config = dict(
    n_layer=8,
    d_model=96,
    n_head=3,
    n_kv_head=1,
    head_dim=32,
    d_mlp=192,
    vocab_size=1024,
    activation='swiglu',
    norm='rmsnorm',
    norm_place='pre',
    norm_eps=1e-06,
    positions='rope',
    rope_base=10000.0,
    rope_fraction=1.0,
    qk_norm=False,
    attn_scale=0.177,
    bias='qkv',
    tie_embeddings=True,
    parallel_block=False,
    init='orth',
    init_std_qkv=0.0605,
    init_std_o=0.0605,
    init_std_up=0.0605,
    init_std_down=0.0428,
    optimizer='muon_variant',
    lr=0.00342,
    lr_mult_down=3.0,
    beta1=0.9,
    lr_head=0.0136,
    grad_clip=2.0,
    warmup_steps=200,
    schedule='wsd',
    decay_fraction=0.619,
    decay_shape='square',
    final_lr_fraction=0.1,
    batch_tokens=16384,
    seq_len=256,
    doc_mask=False,
    train_tokens=158300000,
    steps=9662,
    dataset='wikipedia_en',
)
Each number is 500 + 50 x the weight over its row's rms, rounded and kept within 0 to 999. Layers, rows and columns count from 0. Numbers have three digits each. The size before them is the row's rms in percent of the matrix's.

# q: layer 5 attention query, 96x96, rms 0.121, rows 0-95, columns 48-95
# k: layer 5 attention key, 32x96, rms 0.118, rows 0-31, columns 48-95
# v: layer 5 attention value, 32x96, rms 0.18, rows 0-31, columns 48-95
# o: layer 5 attention output (transposed), 96x96, rms 0.165, rows 0-95, columns 48-95
# gate: layer 5 MLP gate, 192x96, rms 0.181, rows 0, columns 48-95
q0 079:518502588522596432545517568417504610477475520599580546499457416469474507513451474401454468557443542580427445551491503525502497506525494492533512
q32 028:606538523474553453541540501496474501547561432521476553555504475540520447519380535577573460562522497540539493477502448493581540545502503534611533
q64 138:483506519585491489472584540558449627562479509444469520512476582468480543468491617544508536431471498497515419497532471454521488517597508337490451
k0 059:393483445612521499524362569535563485518517524492521495481562503499476443443405477566653473516453521560532582497540474463609581464501508492567537
q1 076:538457494439517523438593570405428547480461504562506484416469482533558418500400484535476428509433513470430502498459522522514559519481351563519446
q33 029:550480483490534528523499502529475533525325459501421530486448564455495534464430553483406475612486430471466504490513556542523536418545472505443449
q65 140:542537601372425466561517439457547448453525512555502501566553458510495451544497496546366535478592552513468453519502546520379499441574461481531452
k1 045:515462465490578505528492529485422543484486507438488496487476479507557512487452513448427463489467433517539546511518623471503463571539527522537445
q2 079:549480435464520512438501510471524497529521455512526472524526473543569467462429478542530350497537511415522492461501525433472521639457560518456472
q34 029:533478464492434507407528526394543490477510489570542493396420557467479538465494626452354470469496506484488459431519549495511512407447537440448506
q66 127:520536503364436501522451451455568432525580558538545515567551510559547404587554515499397608493553586488536547510483512513445549415486539559498515
k2 048:491530610476544504463544499493464501593515561563563535554473510440496505509465526593413583488589517542477422535423501583507468433634477525466473
q3 072:417556422509503484407496468467519507480590513552463510502465431436545505549549536526500484594493444396459449474474507401654498497478424443508594
q35 032:434514518557508572445553546425553557475574573519570485418474495447460523576599486434403513568484493441455520559475464517557462475386431531478470
q67 107:499433622432412520494467525404484515408505449479464459559423440533429517526557502482431475484471482540499611472494530455548483458493522390469587
k3 040:577466504555526515504547457478530483566499477504541491557578527574440476536578329524430465491538496513494479495497615510494564463484477557428399
q4 094:510461480457458416402517447549427508493576370482403474528494457529512418472551582544496399464507428411467462405536524497481497533507503564483624
q36 037:521488494500403513423470583436558611466535489599489502385387588550536540519614614465378487510487509495457540448535497513436539513436480500501516
q68 111:417515519426518486502558504457533448440502463525481566581483495603487515569596500534458548557534573554485521530454540537499509435489598561439520
k4 049:534416592514461475483591505480556526502536492506499501535472548509466501514430528446411496478446430505488512497513616544468591463506484591469433
q5 104:492498556511437475552568523565469535460509488518458589421422567504477560531581518491496595474522517534452577512489470549501431389460418495557555
q37 033:519583560460451485612451505443461490516510576464476498508527422449564536553457435559557472500445425430519522514489487472582387495433451477535435
q69 076:538426460607506487484489540526428549455357525466475438496444468459465485452522485508540409480472432421453534484523498527507391580546511454443404
k5 044:476533501484437430446453563510493500448509411479455500480570416583553555554462538458631543594417453482491561447460461494525452504416578509474480
q6 104:495534514486461519422583512516527498397573511537471501446500580513560448539584523510521546540468464521406636497503622555432496419492413477493492
q38 042:621509553532363533511487547489515610433493603600550485405521551493552476519505572568400448521547500464487506486585536543498505514536456567512502
q70 113:441499575420447519545542552531472478523517554534440541489566539505511375518607476531479521499535557501442559504503533464426489457428552502396436
k6 067:495490591492439585450591491474529532423507535442490561532406557550523492582506489564547504456451425469440503557399476411532506406427500459539510
q7 089:505504476570586470553478517506508414530499531493531580483534484432476481518548411413492665494511530591518563490475562466478461365572528439505500
q39 035:486405492536479383459481484474504414497559506412523515450519460499576521543520476557473525518522503463486491433483559553427467470554488608462486
q71 099:487479441590447452494398499462490480568453482541553500509559456343541433456463543461507509394489481496580522453432461522432467488485527532498440
k7 056:529578571532454442476474447453495493546476467510529536523622510541471498543474468561515558493501537481500553531425439426497429490555527472561497
q8 121:448440519499446555522489467437565539507520616530546490375520507531505563508486473440456443460453539531569426484488459492511416492464543495480443
q40 033:447527525583547423409444490536525487533495470496443570411435447430506581423487542472552528528501534605536429532435496543466445485511518483494648
q72 090:557528534513447560475539545449353505572494471490534552456378500542574525461545471500586480525466499475549613612546463515542515441427457449515431
k8 056:471481546450476478497462433487541509535478532528532526399566527509505441414391604468549534477567555574508594477565568516514586446585501561496465
q9 106:549487425445460460482565446520496458567528454379522478500533461542515516544461502471586493519537427475533481488485470453398543513494498522526453
q41 041:391527497462606523525479490588476458531536443462490544567490479479472517558460457344497468497416481540468542484483489464476536531466524374501528
q73 110:495458446534467543513522398491505498512517439403525505433525455503445603435412442479471525533449513577482449549422494451627532475453497484464474
k9 072:584543440546436511529478517473510485529460560544453461479612438551467409479443457497544452452516514557540526458528528474527501519545509533539552
q10 113:459480468491548509578479416516420557504417462439517468585487451483481458498409513510499436406505463436564416528510446469461501560487605436437493
q42 066:453535393464535365535475476529494378521621446520508461498538534558486425527524499524424530597535506479479449455464497544381424443451515502410460
q74 093:517419483475537410533519525440536456525571499541540510477515460484471485514495386591458529454609511502525580493493521498442584420429491515425474
k10 075:570488439538552483555458511539535436581529512491471472539616472507541328456534497532370482480525469531476517458514457483397451469571520515463461
q11 101:535524463485529459311502467430438497484413470498470385605505500512491358538461526567505477547567522453467489509575477464505564569514515485456523
q43 040:459510456553507466463418539524591496502593427550506388536521505456471447491600557443403494571545521451503555546553486496429566519505525592434555
q75 111:526515524478401432472534451381525517460573430461524512521497500534410496510557458422471494509488597509510562538408474475559484497511494560500574
k11 056:425577533470504542551575435442546500454556508403567518499480457500538459520553506609536583478519529560502430518489413467470508448473599416505471
q12 107:608559595561443481534548574493512575410458500531457525459530568540516487447554547478436505433512501571482664582485543541475538459473480469500512
q44 069:522585433497475565578549511521411486509471500470496543481543481515470495501451549526558510480428478481479441486440580472432463524454416359440448
q76 114:500567502489435484481491548538431564484432526537471559429457586470527435457456489524510515409536394420519496511521559516489505541452458517573398
k12 078:406476463523530571566494492557407567497489407481509463501440541505473506501558499528532541439378459419450481580510474588473476497499426472444524
q13 104:492390508509495525546534524518540425527461522517510530449446531492532613505517592399482464530450486511472504449472491490586435642472408432474426
q45 089:509535444499550414511497473498481366508585479534465494491455519483473384588472551528421452577568484521436444480473528546423461402475561597450467
q77 106:430474416545477411427524499479439474535520533500540541320471496490528539500575489391444521508570551575447475493493408547490464479520525526490535
k13 094:506446470568463491545460543533501440582568495536444427531554500458506496505519444513401421444423476436412524426421480473433491500522482519404545
q14 068:491461488454527485562494441439443450469565517462490528484435503462500533593526611459445620495570547580446554461446559483549428601511564472446497
q46 121:522492430470584457462498451513475418508617453547433491460429551492461454568484501503407463576593489501387418465483554538425460420451592490510431
q78 081:438408413509462461502528480519543517507611534491552530363486543502557463533549495456452492499514480588419511448434439516525443503413554432471517
k14 080:477483390467454471515430518571522585558495439533463479472469544506532527500569410584472510487448474403477498564546468644514535438497530499552495
q15 094:447457450476501487433428477481433491546516568557557455552496460462445480510517413504473492519493514461600356469485463499473475466505556465440459
q47 088:496413569525450476428453526477530562476481523487508409573512499478541516469576424477518521497490498456538538529556415466571502539538456548494607
q79 104:584545611476437496532456530452569476504511423447509466691527462528457420543551512546435490502520505479542544514460593532549476426459495493406503
k15 110:479483441565493475468475551560510481599556481524448442496567469477537483505484451527420442478407447454384483520432470478409467495511515434394578
q16 084:532611519480546505398545435472431458446588453462528425508547431529455445405579531570568534503550490518443576515550484512497511516514571570473547
q48 114:483570478519468469419508506551431442466568476454536498468480531444460468567444491517569484596527529467383492526501521465505415470446476544476518
q80 072:522545438546476513421555532508563527468485501498565491438576428467467430562478607540608551511537502559427465469537475472539445560433534585414507
k16 133:483509488618532588468548544426532564503657473474517508424533444475505507537435478545537614455481420535461544520489499474512386535457414465380480
q17 094:580582575478514481472458454450527490479448441494557431513609487472525515458534563574565462579529500479538487560547526496556461405513540601560502
q49 132:508498525530560487547455479502526459497512566567526493554407477493541470535452531496449453551583432562569459570539478593468501438549548580533564
q81 102:549589541486581473537585517521494558555404488496453491522478484498457419505489513542534399528441469592523507486566527512526439471495487538519547
k17 104:477436492538430501531515468537461494483591486479489542597474443446506429532512453459487422362479477489469472444504486471515480578450419552411566
q18 075:551605566519522450462424502485435504528539440450484456571604495493545533391464547518515479462532539529531589477505603611519521459500549516442563
q50 158:477431508505490476521430455510472534493440470456500424525519436512531567515578507627535483453616528484533631565541609552458515568449585496447527
q82 083:499494520556411526515589487498548515527600510453503467541545465547550473531521568631574516547472583467443476577484505492555496529439516536541451
k18 126:417440545473397474497474417525367465448468543538544447535480484546492523527499591574513464429450550522440435547586566566473447595530526538518410
q19 062:523538512504492610445536452528490546492480496480487519520609572518475507441540553502541524515550528466488511573500528504542574506445472453601557
q51 165:597494520527456523523562442514434511513384491515425444460523519548488469509566487500534518548541486481482506540563538531552533468517547530542460
q83 073:567517425532409452489560444477441477542404469452469580533542413504451438490466437479524454544451502497437447473454431482509394460478476457458467
k19 130:533489578478432502474574463447577537408553442438528471551469378536510515507487546500525519493490485476426421527464519573480496449585448468479555
q20 069:479518458504512425443538510539535443511428475550514500576427441471509415559383398589506476424476526460492490518526409523549557524593559534519508
q52 172:501515588549455417564551519516452419521439497489553519509512541528360498528498500537485550394500556432430528500471447562622577538566555589461485
q84 077:463478519514543454496502462469490480464462538464451470509495549504378469586457526475497589446475555468525481481458352431534540515673541583599470
k20 117:490493451463500446522504493531510520561513471506563553510559498520536402604510536463586539477431547526493441576425500533595510563549485466503533
q21 057:466461505496614477541535597541494535509425462520418488476458488447511555532506608473607472505487512477492459457481499441593519497408470434533572
q53 151:478521476603570401497611521588477502475583426511484462463428477460485551416600502456561486490484533495500534498433505486467545516540465473479488
q85 082:501485474540428355393480517562533539578596519559531537447485455522479519497503554480543505453468501602405543424515504490499440489464476514460623
k21 135:507461473496529472473533547621498511535542513576508587489499469504527550473558564489506522482538490597418478507417541557468544598431529518578509
q22 053:491543450509429626560500475455536442432487609507549493445495531446528337530464490533567524534472432434434517563467541392487560500509499478467484
q54 163:486462515446455516564598402474536453510483500541430481417450568372469417407491503474509491564513442496456504498418497507506501499484380451489505
q86 082:543482490542460603501526490483547506417533573411505530561530534476503540499479467561553540541568489458482519454509602493500586449401407509527457
k22 120:533475495471394462529546551588455431583550606490439534513467557560495514457492543473480495572430394577490488553405482516466540475404409535496442
q23 060:517514523439528464506540444524481536474465482507474585419541486551581403540502534513451497601473504537513559564508555567397530523595510522411417
q55 167:457565529471522551464628481559533499492491500578423570504466425552474476498560433535472433627524630531517462471587465500482598517496495535558435
q87 076:442574483504508555506539500607553499453434525552478475491483542487565452455530430531489485541567552536582604590562515532451555534506428466531408
k23 129:481614498514525521513551523431550536480513563531471580594526398513457503464492514497569499510508536435501545526493469609405505582495513487550580
q24 057:477467431500562421534518632560520477517550508570483457457603487483448445565497453545509447487464548507590485427530536533526561469493459552507554
q56 153:408497475475471435419528560585500562549512530454510420448610485524469455491406502479459458512413525495559577512569459579530519485530456550457512
q88 072:467499386546470414470523495535521403478491508486487512416500520526449539482491529420416435550429494490474496461577409528474566439548557485499416
k24 123:438507405584474461511549514404418520474523562372531465453457530554504466476475552543496403508627535610544490509554501619501500458620541532490415
q25 061:493495455503524574510452501506512529518491439444438431564491510406469507498525469494563496384501525483517381466463425552582471573419420502584534
q57 163:501492444494522499468424553456574409550527503509378559508454536559549579502594522489462465592570592465494507469496377546583512499448464508478503
q89 094:552404434450535407477412499600555390519523560440413470527561506543478514504494546577419566466461595520445513497468486543512431465509553527501559
k25 117:505510462536507566469447458440506507523555551496411537552493469481455477514548580540547548430552582429486494446518426590559495462457472434463478
q26 070:431552521515526487397538523499476446483582450563493458507584436450554438434567546608500496470529534421502549583480545520486609521502453564480523
q58 160:459475583541484448560565482551419539503512506426442505503471490399563535401484558634546528479482499399426539483405520489474500501436484535521474
q90 064:557505554501454479489424412484522510557492522501488452561411486513529511445542536578457568401527484416473515433459481527436458560512537482511496
k26 122:588482486506573468498480428555559538505516514428528467507453513519428472498519619600453498510484507367488586477540548440443433474472449605577481
q27 054:594536499530465515483484478487517353459517487527553485561449450415442483406583495582513457469473533502608470479533520509453423467576471530511533
q59 165:552463548458507555478449458487518423473540474475498513487546466351532497482455479502412473427489568485537463497550502596542455446524489493477531
q91 086:565524559501562460477557547548464492606592477531438511516487417446467372522507510528428494567478543499466380466554484496525476470586518496449571
k27 122:478538546489583555479497543501539497586644547439574454467497421480498508442494457498404417507507460430457476509494490494496477552618545530572495
q28 058:538584499498570485395525542491551648524495552515539608448395444503481574515516436516512485432538511533388406429563570483491453544510441501504475
q60 161:486489505518580513546431516502494539549495475488487494513546466548429541556513499464545494458522510544434406451450548498536409474454484477587480
q92 076:506574593478513586543408492492467574463496432431479532519463489530523548429482463439528433412551540520488436510387574509479473509426395489594451
k28 115:476574540526499517577465526457530511579484617492523484532462520471495541541493472404475600507498547513263455487528510519524463472437435464539495
q29 066:477536540493462476448466476456435459519532369413523411554584438453543401514460536574517529570572500472504483563526522524462484429437589507496549
q61 159:500535571425452441424510562417530472567479413434392488437492427446513410471512574526497610434509386512462495483490511575406458450429519561436465
q93 083:501393486512449488475531436555520385516462490419502492432404507483565432533571424529519626568443460434494511485458383513407492544512568564412478
k29 126:605472499456504544497504489524499475488419446512500572443413438586556450511550530422525496523506463481466579518425460500485513522456516598467509
q30 066:546532522529464484405474462405504466439418478499541556545528409521423365453446566561427540512510459402497453549477481464495447557543415582471529
q62 163:629476417503479475456550449500488446440397543474451503484520520494508501468498498495469547426548483504541456519459510508447486552440509461467602
q94 072:485476532486453577443520478489470566540464483516448529509519448510488501466504445479458512495502526517478545567412571517380461465369445506507445
k30 137:442425491421379424458468513468494474470478580459477496463470470457465465454507463498534604520465488543513579415378543464546490466529487434586442
q31 066:497482446524474490604480558477527528452525458502530509450423537523531540473494649437533503470469504504405502453512590464485561585460449450483475
q63 161:427541449510473543532425440515454556486543483540479486470443522532508503566382535522476487593550469507414498459553538447491528424530454501543470
q95 088:529593484523438487568433501457540569460561483493534554531463574540533497464428617440507506452529452465410558469566519611494505614504497507438500
k31 132:473565500510488490494568546474493492502501602541561556537478537464541415566456509490479501483443526535462478444545525486579492388479453399485519
v0 095:510578530435547518442465524575464459490560579443579489457519455524473450473511524525458521485582505503617474459555418458580488509502457472596515
o0 096:399501541509470561522493468462506423579571516453495489422569422526527612516538488450502518550453522435471611491549554483504342511489482523508424
o32 113:508563489506588525543457607556460517365505424487465522473377443507401466528579475544444546506413443546483443517423467431526562497531430429471490
o64 079:463436498528467447553541457587444540589505561547543568534495460472542490445484449549531445491532465430467580515567545467603465477466503438538525
v1 101:424541470506475552439531525477486563513425371490538506421439510479432504522487526523483485501417488500461457479559456491560533437547529464467500
o1 101:586567436522450554483439498552488513456447561512502519613617446495503470432496485549456435433474511560529484506490460467520443495508541541510476
o33 120:535470582440497489499507425444496461362583421472505445439417622554457528469498410551537568513541490500514534504489483591427537548494500471534518
o65 074:491521565609590437445548607479380463555477448578500524542476531449490493521494533448548438508481535414471536558575545516440475473540533537476499
v2 100:502473595537543495518552536514518534392484544508441524448598539600435481499523535531483476570494508526437541439502517513433515569535518483491476
o2 088:510604489452496458496413509536409463477556519519570605551524515444470460515464599566481434540527498552498588579551505490527505373574460432540490
o34 112:493558466515590484521520485537537369505495541451453541526567431492577421530565511437504506481537481501550537532418538490503467525466464530474473
o66 086:497508570471461586460557549539499583465417408520571457472395534448449513519480481511497622464391498491482475476530478551548510488615480511536489
v3 104:502483432467469564477571581541492594480467503375496549528541594415555507453495588523497496441486496559541531446546515564531501418456407596398508
o3 100:506447567540565481526535507464450406462523469409513453534499407489544472490552540525471535514466545485431513555438446460465394536576440531583498
o35 144:539570466462398471462459538539564567446471576548460492455549654519466499523558545471416475555482487531516552476484502561513498500524600543399439
o67 074:472531461654532486405487459452521430546465462543546621517502473470485450501478512504505434406471546476588443522489352530522454568516446474516556
v4 095:544504445537479575542493584462551338451543545420583543431537427513530554472426536517480474434482480431494480435509538570556610504492386446486530
o4 078:436443524517458516486494480528436576530495447510508499451515465495419423462509519562480463617549531435513501608495406533447453504545475493597473
o36 119:576525449566556464392502511423470405593410517441445497504495531493525475510516509601522488467448419443453499528542622510560541507526534439508489
o68 094:439468430483506552611482486514549463543607483504485445514487464468477522426495460413458494473531477424539487390496428473517476472565527505461524
v5 095:464552607514464467530510432528497467476478485541494550491485548529540609508385438622582538496527538458549528551626465567542517471536527411492583
o5 105:542606573454448548507544496523502554547534487553477545430492538485452480479483509473530554448572477468603573584388570443414566574485495540527521
o37 106:469499620553535463406457404417471523477479555435510530451450421561470505510475421525462531473483410453465462537555466550529449518406482519480513
o69 082:526555435470554499431435491632477516551550503526542462523494479435519416464541494530529508510530551575542448425480540514503411493488479548505501
v6 100:544423450515543558453504470416501475495578446506442457452507528500554473541444609517582492455421522522453508460453511435433597567438583443524526
o6 084:453564463466517558541521501465494483475473480657519535466426579556434603465463543496509517388487470506507541541516554583498541564540480431545602
o38 130:447373468517517549508499469447502473536471578424488450446552481502576482501477440461471509482478590524556438507418403449528496473501583606539539
o70 075:451660460541433545554558512573484560460495460541517552522485553479486478470433492521507515567442504477512515463549482517526533496587564410405477
v7 108:499500513529469429495422458485624509421490574568531503395506569392548523484502496503549486572476476471521362561503464504435527522459573503429570
o7 103:491374567519512577529509432482522491461580463431568440457544565523498534423451464466472462498484528475518564516443541563514496420470547560461488
o39 126:501566429501513423415572519466548601496503514478377477454522516457550525584535499562489553550513527532464434421541451448429493551512464464480416
o71 074:477538595485447500532510512454519505476458471522525531633505459539503515485557510463423428467524499526527499534528516509599465481425479397430545
v8 101:527614504354537530535508442539445400483523480563461497465411548462500522469514633453484485492528547525425463434460478539563471538507505536565544
o8 084:555532629476511466571458564578442451426599533449521578491518494487460519520492471507501549486399464564491528479386460426489473452479460551532483
o40 131:528532478502471522435528384569456556583428501511516544528401536505460554472512441554578497479539458605562519488509596445496469509486544462490570
o72 082:533456494546569496509514531411498518426546510422505549488646423437529394532485494508531520523558445391532464468577460530518517521502520450470439
v9 097:535424518447428467516526464522449455567476552523468399440560488444520617510387524534503528529534496536476528422413487524462394427449442561433569
o9 095:399602528528523477477385480540473491499485503538496458421559504495490519461573506408453590459589509584536463517463465518543566498528521410567452
o41 119:496452554460453516605515511462494494579559461437577569563511470452466529571463562532448570486486446551502521454514516450415453496490589525489586
o73 080:489423468502521492485428441445609524494431485508411617552407559477488549501511536518429473534449612451599495541501414561534568566539547519474452
v10 106:414524510551537504543430429453472517544490514429487575532525477420507588582465552499394483543534494561496519587441507525492440431473504418458558
o10 099:527388430435468530505548530546529479480465529655568477463405583546498538565490481492526563528451464605475525403571508538444556512433528497481517
o42 113:510646609534463469551530470411408623444478542439416472600562480419507526468532546532416480497557546460549489576451547477522525461461449453415532
o74 090:507461375479554485529441541505554509532597428535528515406479499481559535426510474375532441463476477478392474416581451544559491560569541586477480
v11 105:547503544571563364494577468463454528538524499558520522465426552426449503456409517527528524578478456534541492486507493493522503434577516448531500
o11 089:535477530480474454466477420560494446443427414533546473474559568478527513393518523565538590546477416448552391453532439461487554593528609464504527
o43 119:450520465468516450477523519382496516501495442626435548482486405500478426562564445492489460525549543521518519451409431515518508460507484525383496
o75 086:522474591533465451501468503541586552483508455461504446575506386468517525495477446539491519459514516528512550497568488481482409472422521497506451
v12 105:503555535576499529492471401472456471452391512466433521464533465451499464420402552480459464508490484479498551506444495453424447436422467506470454
o12 088:460541554515472443412564544572518531574410584485442449526520454490439488564523504441500553475517544606500499562505523480538618508486499545434527
o44 124:503488543454479491626484468365489571431456428527548597491424485533569452444446482557457482480520534512524436457445544535451420521500434423493471
o76 083:505508448469520618492545569494585471552467522519497516535612454410493540586546539454431456549451573378522549546466408463609538455461534453565530
v13 086:452447463519479516495541514491522366459394520517507480519516471449529516476487519414436532482490486462451469498458558477448538559528466429515512
o13 093:502439485511460538482426492555447470468571511560446502508453640451507427483560489538415473509537472463438552521445453477465487490558406501437420
o45 118:522564511496480512533557478482525557452354491511503515534473390531510444551368498460493428482417499428474502533466444486527455491363607473604524
o77 082:409510448536575540535536439543474414585533407564540490544600536497489530509403475527420466508583441516625567447601490485436479497570534498557481
v14 103:484520488400558519526555511454411540378521504531487380474516555536568528541581481484475499570586483468463545498495502457486554542486452494453504
o14 097:441557540524497558427427553519434503532503526490440540489493467412460450489494503512439476487610484421490446530485483637525498529473537480475508
o46 120:381544516555499559504541543477494486439552590597555515478543517584495551503517437532445520551535595418484547524454522474519636525511405517442521
o78 081:553494556483543521546469417560456573494484522466512448471562577539519519471527426456510451541406481583507475537481477483477492510463600514552436
v15 097:530531538418493472606530541453474502455501578480464472479496438504504524586545575517409514541575537543486486594522504457456581508535526514518481
o15 104:487625426527494564459521442451497479537462516556519451470506382526528462485373446538504463438510471525573479605610555528501574533514573473495490
o47 110:546386534508452473567453552531497536489511525561513486482514518530464579590596531472489499531500441544509505428459512424486516488486471597450496
o79 086:524527486468458449434558440521601512518573573489489575537492465450573558481505517436491550486580489521521515462464530539522483554597483418483485
v16 102:543519566428528544532558516424431531508556509445590460478508500473464519482526534462509499479519508502437615666538566572578590558474488472520528
o16 100:492432484526563583536495463530475455506413535604534430578541549533486542412534473533548493447562482488488485510551487424523521486483491468596529
o48 124:464567495444529576515387466463436505489493461446509558417529452440557560512523504452427474521538472572537470538538590544471547536539637544476456
o80 080:490473533527444552508552547604566566447528540513449525530494504529461534547493502464626527487443529381514497458463546472565509543442468514587474
v17 104:522438523555485567516419553577439484496552448417609420532407509457424456561495465497525555537526541559461509438537467546350473535568474530471461
o17 100:507508448516507502553464566550468470387530559555543435529514482513465533542492547485408488552440532568444462500471467557586501459494508564461535
o49 120:509566484464515537529508451576565467565475513499492545482465423522481366567488466462580521520544457543545523474575533569422539449568459438470461
o81 075:514561560510506491480495502459437449458590461552418480489530627451556591398496512531476449527584503420494506481481503561527465463558549532527537
v18 100:457515516524500520378472595442580561546514526435554434532438533563590487585556542526587445486516586489507495520518476495371588469450502466581547
o18 105:454528515490470532519556446521522508472477505523568485519513525515451388520433507558462549582456469549462535458506439488489431482530444456487553
o50 112:439476500574464573517529556444515409540546547516502486434433432462515566513628467499516430454500515437543538541458518456395545523493482522509458
o82 092:573400499517513473552485510505525567536446491420490580444530483508438436480478504544520470505459526493527440522512622491587473426466415544515513
v19 098:554486431566519570464478492545569491527463545448516509480471527463591611489515536548563456622579419560478506437567430488534524510454462532542391
o19 088:523568637455456521531407480589422524451516503531451537455504543462433455559538485507492574484435561543453561489443506516480525487473447441522470
o51 119:611532491521501528475530533458522447478493550503520469563617568544555557524555498468491503508570468587404433491534428554495506465548487487485504
o83 092:587428488444486552528487484466460561460367490487500534463458549485502430538475503545482542517406513491560503541487601442530525544445505575477484
v20 103:496499463550452417524535484415531529525552544574482523563580449550629471492500515473583523479437464556488457485503387440539516480488478494440500
o20 081:604534503399453486652540483560535446510462542470392571477508614526517584433556514493555460543492469504573557457485515512541507493606501447553483
o52 121:429503630506568521509490500500375578543524507440503535546554541450516453505429537574480487469435420556472455588447522529538522463499422440480538
o84 073:507448476571505360446560549449515428425471478546589393440473538553541578522479524542426504487564479504589451488494458520550389498503494547499531
v21 096:539526490516445407410524437438539494484510488480518597484500530432553434647493532502520489556551500480455486556459523455518555409517556590465554
o21 086:596517513542569396525455523497423514521428413544491469519493523431445529439514471486554507443450415556587452451475429483417594527489557519516434
o53 121:481492456444544543543543468576496507462592501433520455523588570535544514533537478515409506515529499474468532610460576479529458525466423441557602
o85 108:502566529532484521543537473520560523524470507546462573578494422519493420505520512480527484477480616470542444494562458521501538439427508548442531
v22 097:457511418468479551545505395518480611537482478509508431481482459454516448443442489469522460525519528461559521557549532447471577518459547521545408
o22 101:487457534511461582504564464440459474532404529589505539441430437529455509502495432462528500448497432475553429542471574483540555577430491470564476
o54 103:469549467428541535518554400608489523521416541411523547574513488512486455545413513481566475597530470502521532488530603455428551488465524501452449
o86 083:584519541489503568543573518473480551461444530523459527522445557548446511536434459571579551482454555597526571532431502482557513426446434471517566
v23 098:417507601513529505455525467507424458528517470613440548605453523497490488527560453547489513477478466392420477455511626532527581436547441445541509
o23 084:421502441484523507518552535471542507481546537450500481514528466493501627621557546364476507506483493514476485483498425555545558464451505450464455
o55 121:445445600474474477429547489436488521470541434443533483465500499518467503552520467579529496500409554444519537522549555423515604415456502556510497
o87 067:530551439481563466541434558560516509435512481526395524404524557475451469466452636481453464478460494502499555415548477585620451433555500485520443
v24 099:505482543492478430558581536439519449504477408512572572463550452513485543472567583574477455425501528497402553434517504480518571469416551476504412
o24 105:435387521440535528495475483558444484486565505421461457569552368481532479471470520488505449613592463468476561544569500483562530453489593511556497
o56 107:527486538435540533527532487456443503665428502401542498433542498552500543438465488522485422460470528543504527466425623474452516568481431495530536
o88 086:510600449550520471505462517533550506418517430577334650514457547433490513465487527468555513463419458500444554538479510469474395545509565495514613
v25 095:435374559512501486493500490484429507541448525489457460465433449493502518469532568407532535459566459426494521571569414553439495422489498563430501
o25 099:543497482538548529428535532503556528438480508475562467552435364523499550442495554486457423407503505509474540586578551438564494487483469536552489
o57 118:456413494463473415492498474370393470510528502497541572500517554534398434547478474473431540541569440380468377433525486539518416551538471485453518
o89 083:508583509498557579580566525598455573463516552532446414453530445466470535559534503533539505603445407480523494529490567557460573545462492436556467
v26 095:629429478460574520530459542472487479541499437547511435458478483521438532412469539573520455532432485514569484462498576460472445499513483434539554
o26 092:493357426438480442526508508501481515415525458457494486453447434522521553493531540473488587477502551510472540546475521485454467544352542609518505
o58 115:520505537570464507539478471521647493631473558558554573543541485527480512535472379535474468464554566569530517426589542453569551473582506483588508
o90 074:383529514426540584581471523518436499564404501460545534460461425475463468555457540532586502596546548453456468480452528409471516489538538543441475
v27 104:489481560462520533528443509522529458538460510462464451533470550568466478422498450577477521496481514527484515537425456468386452526598509443449519
o27 089:483509441553455477568450558528526486593559448559473471483574608431528495560593524496394601483571466410454527478439499552436547515515467502497520
o59 123:493504601536519530525485572554489514587399503485474459511408534531505523477542484516550524669491555556571500412505494476477478561502520512452451
o91 083:431523456504557497500524433548560523529561420480475484512534485543469467507448508434427512429501540523565501509543528543449569486478561477573443
v28 095:489469449470588615447517540555444525523443432561531520558563444537521436525558499484440564575531440609500472571429473455513544490514518493514507
o28 097:514475528518498528601384490511526472533445428561438522460546634452499499392592519429456473523515549504487438471479506512435536611459447455480505
o60 109:497507478453475654442545557518509604442523492482460470614466485592487444539441525507472543478569460464524509536534583411562473555452465584519507
o92 086:509507534457417438507604468543463492542425534577523516402478445466498500483510425550562415453453484573455561468517431508449494481560578509538480
v29 105:546508494544462443506505436554427490528432552420462419515574497582517525457500588495544513544558519465481441474371440461571465468564459411527522
o29 098:493560527488445448501456491566552513589507432513401539419471591453544523493608593424492567562455473583476484401479543493507468580433388473463432
o61 113:484475438424537453597506466469450433391558504457562492483582542447401499455400491567463549500541502492540536562478516521526529430526594446516418
o93 091:595468474531485496458517469503474562508500555508535558541456403415526482572528522425435492398534488522502548455520433428424503548552525553453568
v30 099:513466477447519416467459505423418481464535522497561575556614576491555466392505532510579548498473513532428486428484390527520431527550517521517514
o30 105:599483548506562486529495483490593490471573575502419443535498544492553582454470401515425480397493521501431602413496514498476429476500526554567463
o62 126:547499566533485477517482415499549546533537527523574484481567551500506438445467511458488601526524499509569465530437528546419445571523478578475520
o94 075:411531404557405537463451597563515486543410470467524452460467476459496516479569584443488499492482563443524542502463579507487492557433526494469481
v31 108:440552531427472475474570625477552536531521541421438538578514463479494496512397577519467501539522475481493559490518540491531494516437582526557474
o31 085:523537530400525524476533424451443524458533546453558459559469586541488539492445456537478588438574467517626437547478468420452583489510465516536525
o63 119:515389502529479483521460567410485456487507431475431527484617504500512488331534522530484481497418487477499582532446538548541436497461609488564549
o95 092:523579456468552523437507496553449539495411519511467482611471491435449534640470458538546487480565498518554501496482569435542491425495486457410486
gate0 092:482470472406470555538623541528408442585417484472509512493451497465471516458511499481414458504566490491487491569471430460491529460508568439529492